Part of a small language model's weights.
Architecture: RMSNorm before each block, rotary positions.
Each number is 128 + 32 x the weight over its row's rms, rounded and kept within 0 to 255. Layers, rows and columns count from 0. Numbers have three digits each. The size before them is the row's rms in percent of the matrix's.

# up: layer 3 MLP up, 128x64, rms 0.0998, rows 100-127, columns 0-63
# down: layer 3 MLP down (transposed), 128x64, rms 0.0896, rows 100-127, columns 0-63
# gate: layer 3 MLP gate, 128x64, rms 0.105, rows 101-127, columns 0-63
up100 097:067109127128206173130094129116169121116131209054100100119093129082162150144107126104147122135120109153109116152096114146175177164188120093135105085137126115128128082115096098130171183179095126
down100 098:174137114062076116142167165096154134113084148092088120168123108161102185095141102101212107140146150151143087086154146164110141153172111141062140085103115135160145134150192144129173094102127143
gate101 106:065160108161139107106182122179141123150210139179103117182151125112159131127120120116126177150109134100111076112124077136134139148158118106172057079117143086164072132141135167130139169107195129
up101 095:120124127142205133173116127103107092124091102133141107111192136179076156149149161174167121137106113154120115157100131087118115112137153145191102162106202143136135113085062199135080098092097107
down101 098:162051143121171131099151104182132176141142136152097094167147121132172058144133083172128083109117153135139080121186157077130139105141131113118119162109171080129162094119093192163079143156158109
gate102 104:117133162126139092125148155095125089162173172217142099099135120081143131135107114165114064143089137153201082129113140115107153133137054171116204123170128117140139120145197161149121122123166137
up102 104:133157218138044155167110119133094087159103133103171132088104146188127118117136155110105132102116090114204161127132087082136126173131117143149137119125107152174128117090161175063105125172098138
down102 105:145123085128148143090138060116155078085156130125141135094176068083155087172143104131161118127108102144151097143065082161087150140107155156126161168065135075150114162127171106151193128124132084
gate103 118:116130086136171130068129147127158121125137078136116150116109104100089125115071126095126205101090123132136105119157125143151079165130093120149103147168167208126114198149153136106097086110224124
up103 115:126137062155111129110155121136077124151087032146095100138126087114086096101142082152113115102123101075089119158107142145068124114141107178130155135210067132137161118146138111119132086166173156
down103 106:155120157218145115092140109062186113165142149132121132133095172128109089095161068133107133110110128135158159175169085141083074132128101154138143097138089097062115143098115110129081088185133102
gate104 092:103179120136081124112125172176124148118156072134134084151111142163107115209114137152110154093173212158075163076124098119095159168155107096124100174146173108190116124161130151144136143141158129
up104 101:136086057145152094166068123156121083124123130081084103142101119140135150119101166171129078126141121126129084143118181106111100128165111073123175165115067057095169153153169114173135123113089087
down104 097:155102131036126194156119123084138110129073071145153155170136108153102103145143110102088123192136146081111120157135104101182132153147177164131163116149110144116122062166077117168111122168155154
gate105 098:212101181147172160155095142151163119093134094084122196160129160061119132095083126119095156111122112124155139115129145076148173108075156180124093107149175154128110122089153149146104114131065150
up105 094:138124180154168080142121159145167129125093110145093155110104108116131203107095153134111122103110147127116105109141101163148191124081226107143100193164154076084136130087172120153109076103131101
down105 102:126108107141120097105072103139092134129124125118174169129134104132188174157113156189164153157122126116116121180105173090117170153060144091135125140149132130116135115012171117126144127068081097
gate106 088:128140140144124117088111171136127142162126063110162096094126147118154133137115163059116109121160166082176150149116206123069157128141111139180159106057161188128153154190131130069149111101130095
up106 089:093154124175090153132144100171075113193122135156133095117097176151120121097129097091153154065145141185175141130141100139114102123096158178173113160093173183120136114078173196152159135124096148
down106 095:089125087148177153150073191151150131111160140094116161123133094110115099102138113092168151090083089057123119123127090098090166128157159154150093135097105168173168136138168144141109182194077100
gate107 103:087148116170189167171122086175166101090101164059108088128106077105074112123116128114181156144154076115174094123152121060124146146109087137163108112163180160141136105149141118128120147186127131
up107 103:140135145158152191161172119190200154082105111114117121153150101097111100094136118156134154104174132132110089124144112145057156088111121201113140071120182159139112108142153129068166119140179165
down107 100:117161127169167222122155092104170123165119157156092127143115135094122099099082086104189086090164109158153107170148120142134064108146088108161087103089153146099080099125100125115077115146128084
gate108 106:120198152148129139153099121172143139123136152101148155160126188177122190119098080092141139094102100144184125126112129138132084170120097107148129064088155153117177182124091152103119106196182174
up108 108:134127148121090082098142098179106203173147143106061132152093160131086106090096139164149101084151089106109127174137088127183199132141103133116147096128098124155188087141139126175175120138173126
down108 105:100154115214118165115084072133115148153104113178151161150163145112137179103091143137135146084105071151134160166104074103073132110110105130146179122088129123137116190128137103104074127201121099
gate109 100:120090149131120056136131165180113118136178140107110095120092099103136125083117129139074142099114097077103052096156151148160055150091144100102079144180145070133150118144181109131086123109145083
up109 102:136126107124101157142157164137109090120098033142117122101097179082103146120151098102106151089100125131146115147144121112154082065126143123198152162114054120157146144065118117156163132090129206
down109 099:099152141115076071145146087077085074139106180174105146200149119085150162100154153134095160099132146142058097178140138124083113159146148075107135072130163132167108102111073121138111121145131112
gate110 109:058169102158101154142109106105126101129119150162118079194108106083122092111140067079097098120119122083196129162120139132103111167096086134169124100138174117151161182153171157091151095107178111
up110 101:154093157131161114126056146177123185198130167101114109078083137142142138094176191144102107163189126161168125121136110120158126143181129099104127145130131131166126072106175168170116165161097102
down110 101:103132149100136123117183140121124066143075154107121125138150043114191084125104118119149119122168115113186182092118101083116148116173140090111136150091147054185125182089135093126175137109139109
gate111 101:091156131130089116127132122133158174140138186104191131153182113112103174109066119128124124154142104224050143205185120132127119152130169077137139133098100101098116138152131173115100139135107116
up111 098:116143096094099115118150190107094134175082132112121172186152143141151098080099139079085084122056092159102149139085088124102100115082175138114133122116166097151145131180099073155164141173131090
down111 098:081151110121204107128097120118155124114092185134104148127126135136167163106161140153124108076166084094138145145187134172112114141133125086157139106151144142138153163103154096119034156213186118
gate112 098:085099130109143132131105136155118114096122128118113143114084086066047149151080118146130083113103143144121119165131109183165151174061045110151122173131060125135126083135186128153105121112161089
up112 094:125230155155111151151134165175131150126163118118134140114176110084109146137122105130190091140174150143133122131116144130068143171125185181203100115172142122108125131082112109099065098161167124
down112 097:111060137157125122094060096097141159104117148143127163140131122179133126144101134121142110117138122097157118147065110150155068128174115107129212160133073148115039097112086164149157177098099145
gate113 107:099170047189154096154066101147105104149084149120113111120131061114155090136086109193172118100078148089151151156145104172139161139160096130143148108147095129145177152146162158112153130119148076
up113 102:124148155119087128103185123132149138119092146084086054203205122107106149107176110125112143089147121175127142133171097096088131123076146207095133148099128124168132156135083173141140129135105173
down113 104:119060170157131106111139102109101166088114097176182164107130160105101190115128117137119088163145067177118118136114134136080096182133158115122119049103128067111116148058110121116162155133099098
gate114 087:152136181154165150142129070194131151120144134134062163109119164153110159118162120144124120113145067165179130174122147081097124131134161102220145121110141093184151111135130091057154121171150140
up114 095:093155199115104098088162101109072076103091146168185146099119115110096102150137141118126088157105142135161077104110132174062083154142130155132110137124135115119147133148203182116112164197153108
down114 095:114125128175124084160148123196143089121136056099184107132106120118074129152179128119139086169139158111079133105096086134157148121119161148147074137113101121093175091106210145185140118150174105
gate115 107:082152148146185155172148127106164163192148120090143121121128111073106160124185083092108178110129163111129110137221136143066146151105124159112144154163147124132128147171137115177134183085083136
up115 093:136056142123095087120127160141083126124169095135139134176079093172144118152171125139071068155091111113111083162112112110144131093126151124107088130196085101162116162186117112163142178187129165
down115 095:143094142009124130130102161133161123136088131132121169132073110156157128157133123096118179110098173114125126115166075103177098129143149119106131145144073175160132125134177130062065096083112117
gate116 092:126125139169176142104170098132089093093026149106181120138168111104111103127097163204113119160075108144148118120172107121141139127108121116090069136165152131112080173163112106151132137092183095
up116 087:109115141150199156074102161114075164161093144160148115149128090083117151160123122124095139090142123127131079161135105210082099138134108116134151092149169113105143200144171101059087151091098135
down116 089:145176144187151112154122117122128161097112161131095182101184144175125155085100150172109136111085134093098134167138182138164116137141187171109121094142135116069167148150156194163074166163168136
gate117 112:140122157146143142156194105177164118137146139150110155189100159126138150125087083132155135186187103165055154113144112116111095091124081164145105121150150085144102099108126106198120051092106102
up117 107:112173135113149136089142161164159180095092115073144112144175121106178116150195102133147119097114130190155121176160134072098079171106146154187108091137104130107151138085110113183069135090137110
down117 108:176121146116170120113120156133148085196129122094124136101169132101145106126154156106149111093075116155151186131210102138094112072131107106175078112088148114147176142072069150155163070138116101
gate118 114:142098159123126105111139096119099070136152184139131081106171134052162183102161059044170089136134158129176109134157145110125116127098099122138168136121140085188090173112151132134123152163093139
up118 110:149164127138111185143175106125153197156093067146125106125162086117153126128123101163151123104087120117132160092157089131134037151156122092092086145082167199132143114103135157120130138140103208
down118 105:099097135186137100078186100082046145054114111167148140174129157153125158135121121142044101083165103153133100160161162136158103135142154134138131137138095107163103126134116143190129151135186118
gate119 100:148152107143123117148128122211104123180115133127119128178178095057086146149131152131131147099094121100115148181137150134115135214159114109110116126172169129172142139154111173137055062143182114
up119 111:148151092129118152144155166105181194076088147144130150134092118126094026175104108104146136120172062151131109138106194137124109169135156173128144185124106119092138101110125095142103142132095184
down119 103:111126156008132115104129140153113112121133123130084118138141143080175147103155103140148117171118142133090137112077148156166074119106161113128145130168114168161125086115060054098180130092112171
gate120 095:108137106127095124165126185160083097108151096152080094174136102116098169129097157150137158148065095135121177148096146079126148115181127153138079107117170129196171161131155172134077152168192131
up120 089:137077155086107108113134121173089067107155147120164097173132126090102167195100126076105159124121122104081059176121124129098108089169115138156158125104049072162112082134146144115125094130149154
down120 092:158081110255156117093123098099125152088142126160154121111092145143154064127112099146092174120072120189170080120170096141135137150117142125120141150127133128107121122148130071111151135125181119
gate121 077:150168166059121145143104138146135177194119094132164147164193187108082128130167156111140172126095111129138061140058137171128158084178130123083128085141115137106083163138122147161111100113149122
up121 085:163206139147148116212090116157134126155143127072112122134170080091131116067137106166163154113097123110135106141104123145121064106106124141137124102090145147102070168141126139142172229119128106
down121 085:152116125085140107121161159122045126171102050115086085116107126177157126139126141133161095145099111160092118111142144112109191105108084075071151137127090124135145175178102158139077195118119104
gate122 097:113144137148110159106134135097092152085114168082138161137112171088090102133060078088087125057151116148095126096101144093144179127087104070148130068100125115165100088164132111111106142053130106
up122 101:134180129131162117140137138117137137151134114126088151090164087158115151100145107114155085131150145117148148136103147158117148201126105150138172116148155065100116102071084047170197037136163110
down122 099:152120135121124115142087095129111149145093152125127158120137132155148125155149119146102198121173170098072056169101130118132106124103105108147231127126131030056122134111134099148152093090160116
gate123 097:159152105127135045163171141115157075144144090166153129111104106123092190189140108167132093106098151027118145117155120131184125104133103138156112143100098082115151098110130108097146073090116107
up123 096:140139105144121120147064059148097087053088161115121121160106197096097106104170153190128129162144191139114135090144154135152129141129134071086084135105092095140119146176168109089120147159132167
down123 097:112092062068123077074136131120132148122109186104094142103125149161078104153127103084153147167134181082119131134087142120083162103104117102171078123141162106129132124146152157200161124111209145
gate124 109:143096151161130079105061149119207108151088079134153171136131151125051127188124104178109167136129105160108091143123103136118133122095152101115167080156131162167167116111147196167107140089157151
up124 103:156055091120127120139084152059108109143146127197180141161147135121081112083146147126101118138111141110176073139111089167161180128148131166105141102111068156130109119101122068183105089079109119
down124 106:144135119094153098131106136074099095161177102079174113166152162147137135080085132096152216100082182104105126128076083086081148118145082181165121157140141119115147128135181085137100117126155120
gate125 094:169120123168117172124080121087126119109041069112138141186103101127107146103103078181104127116057094117126135132117106075129105172111112147109082144176051142148152139151080133141089144100134120
up125 089:090121155140086104096103099103139126107081117105073176128192086142105119135172125186107164167099144173146086107125084175165066158173168144129110151116145055121091110138132120146170121172105158
down125 091:182169112131161164127056103100136196183136130069114103125129117124136098176123100097144158140186124133119080121121119090093189075115104148138120104148145091075124195138087091134136087103161117
gate126 086:136076082141122122129087176118116140152087109118130136131063149123124071194130155107154166143131129094096104093112088172125119097192107124136114047078150124174100125137133120217079114113143126
up126 084:129097127089140137125124175139090177097112087115141082135112054101138087134158106097144126095120085159144117172076079102112191096111105152166158119160154103127133099165133127207155125160076067
down126 087:142144081060075130130102157177103104064135077081168104172143097093103101097196108175138115167149110095106106087136112102149145078113135126156116147120167127126135124211084115100121135122166109
gate127 098:065170131165103106156131155126153092161174099087106113132143116132055173099110187100157088130167084095128168169184126146148162183145138154124110080201096159120124126101101133119094158126141097
up127 094:111178155109150069098090107149134107132127151086118115081156114146145043110149132107115121135124103164088115076146168111087157122121147054163137140129187123127060069132079072129134138153147173
down127 096:086116135135163129178074127166166081166090095167117204138106156085153159133087124136169125155131149100126153151152126165119114082098124138171172139111205075132106176091142091120160075103150128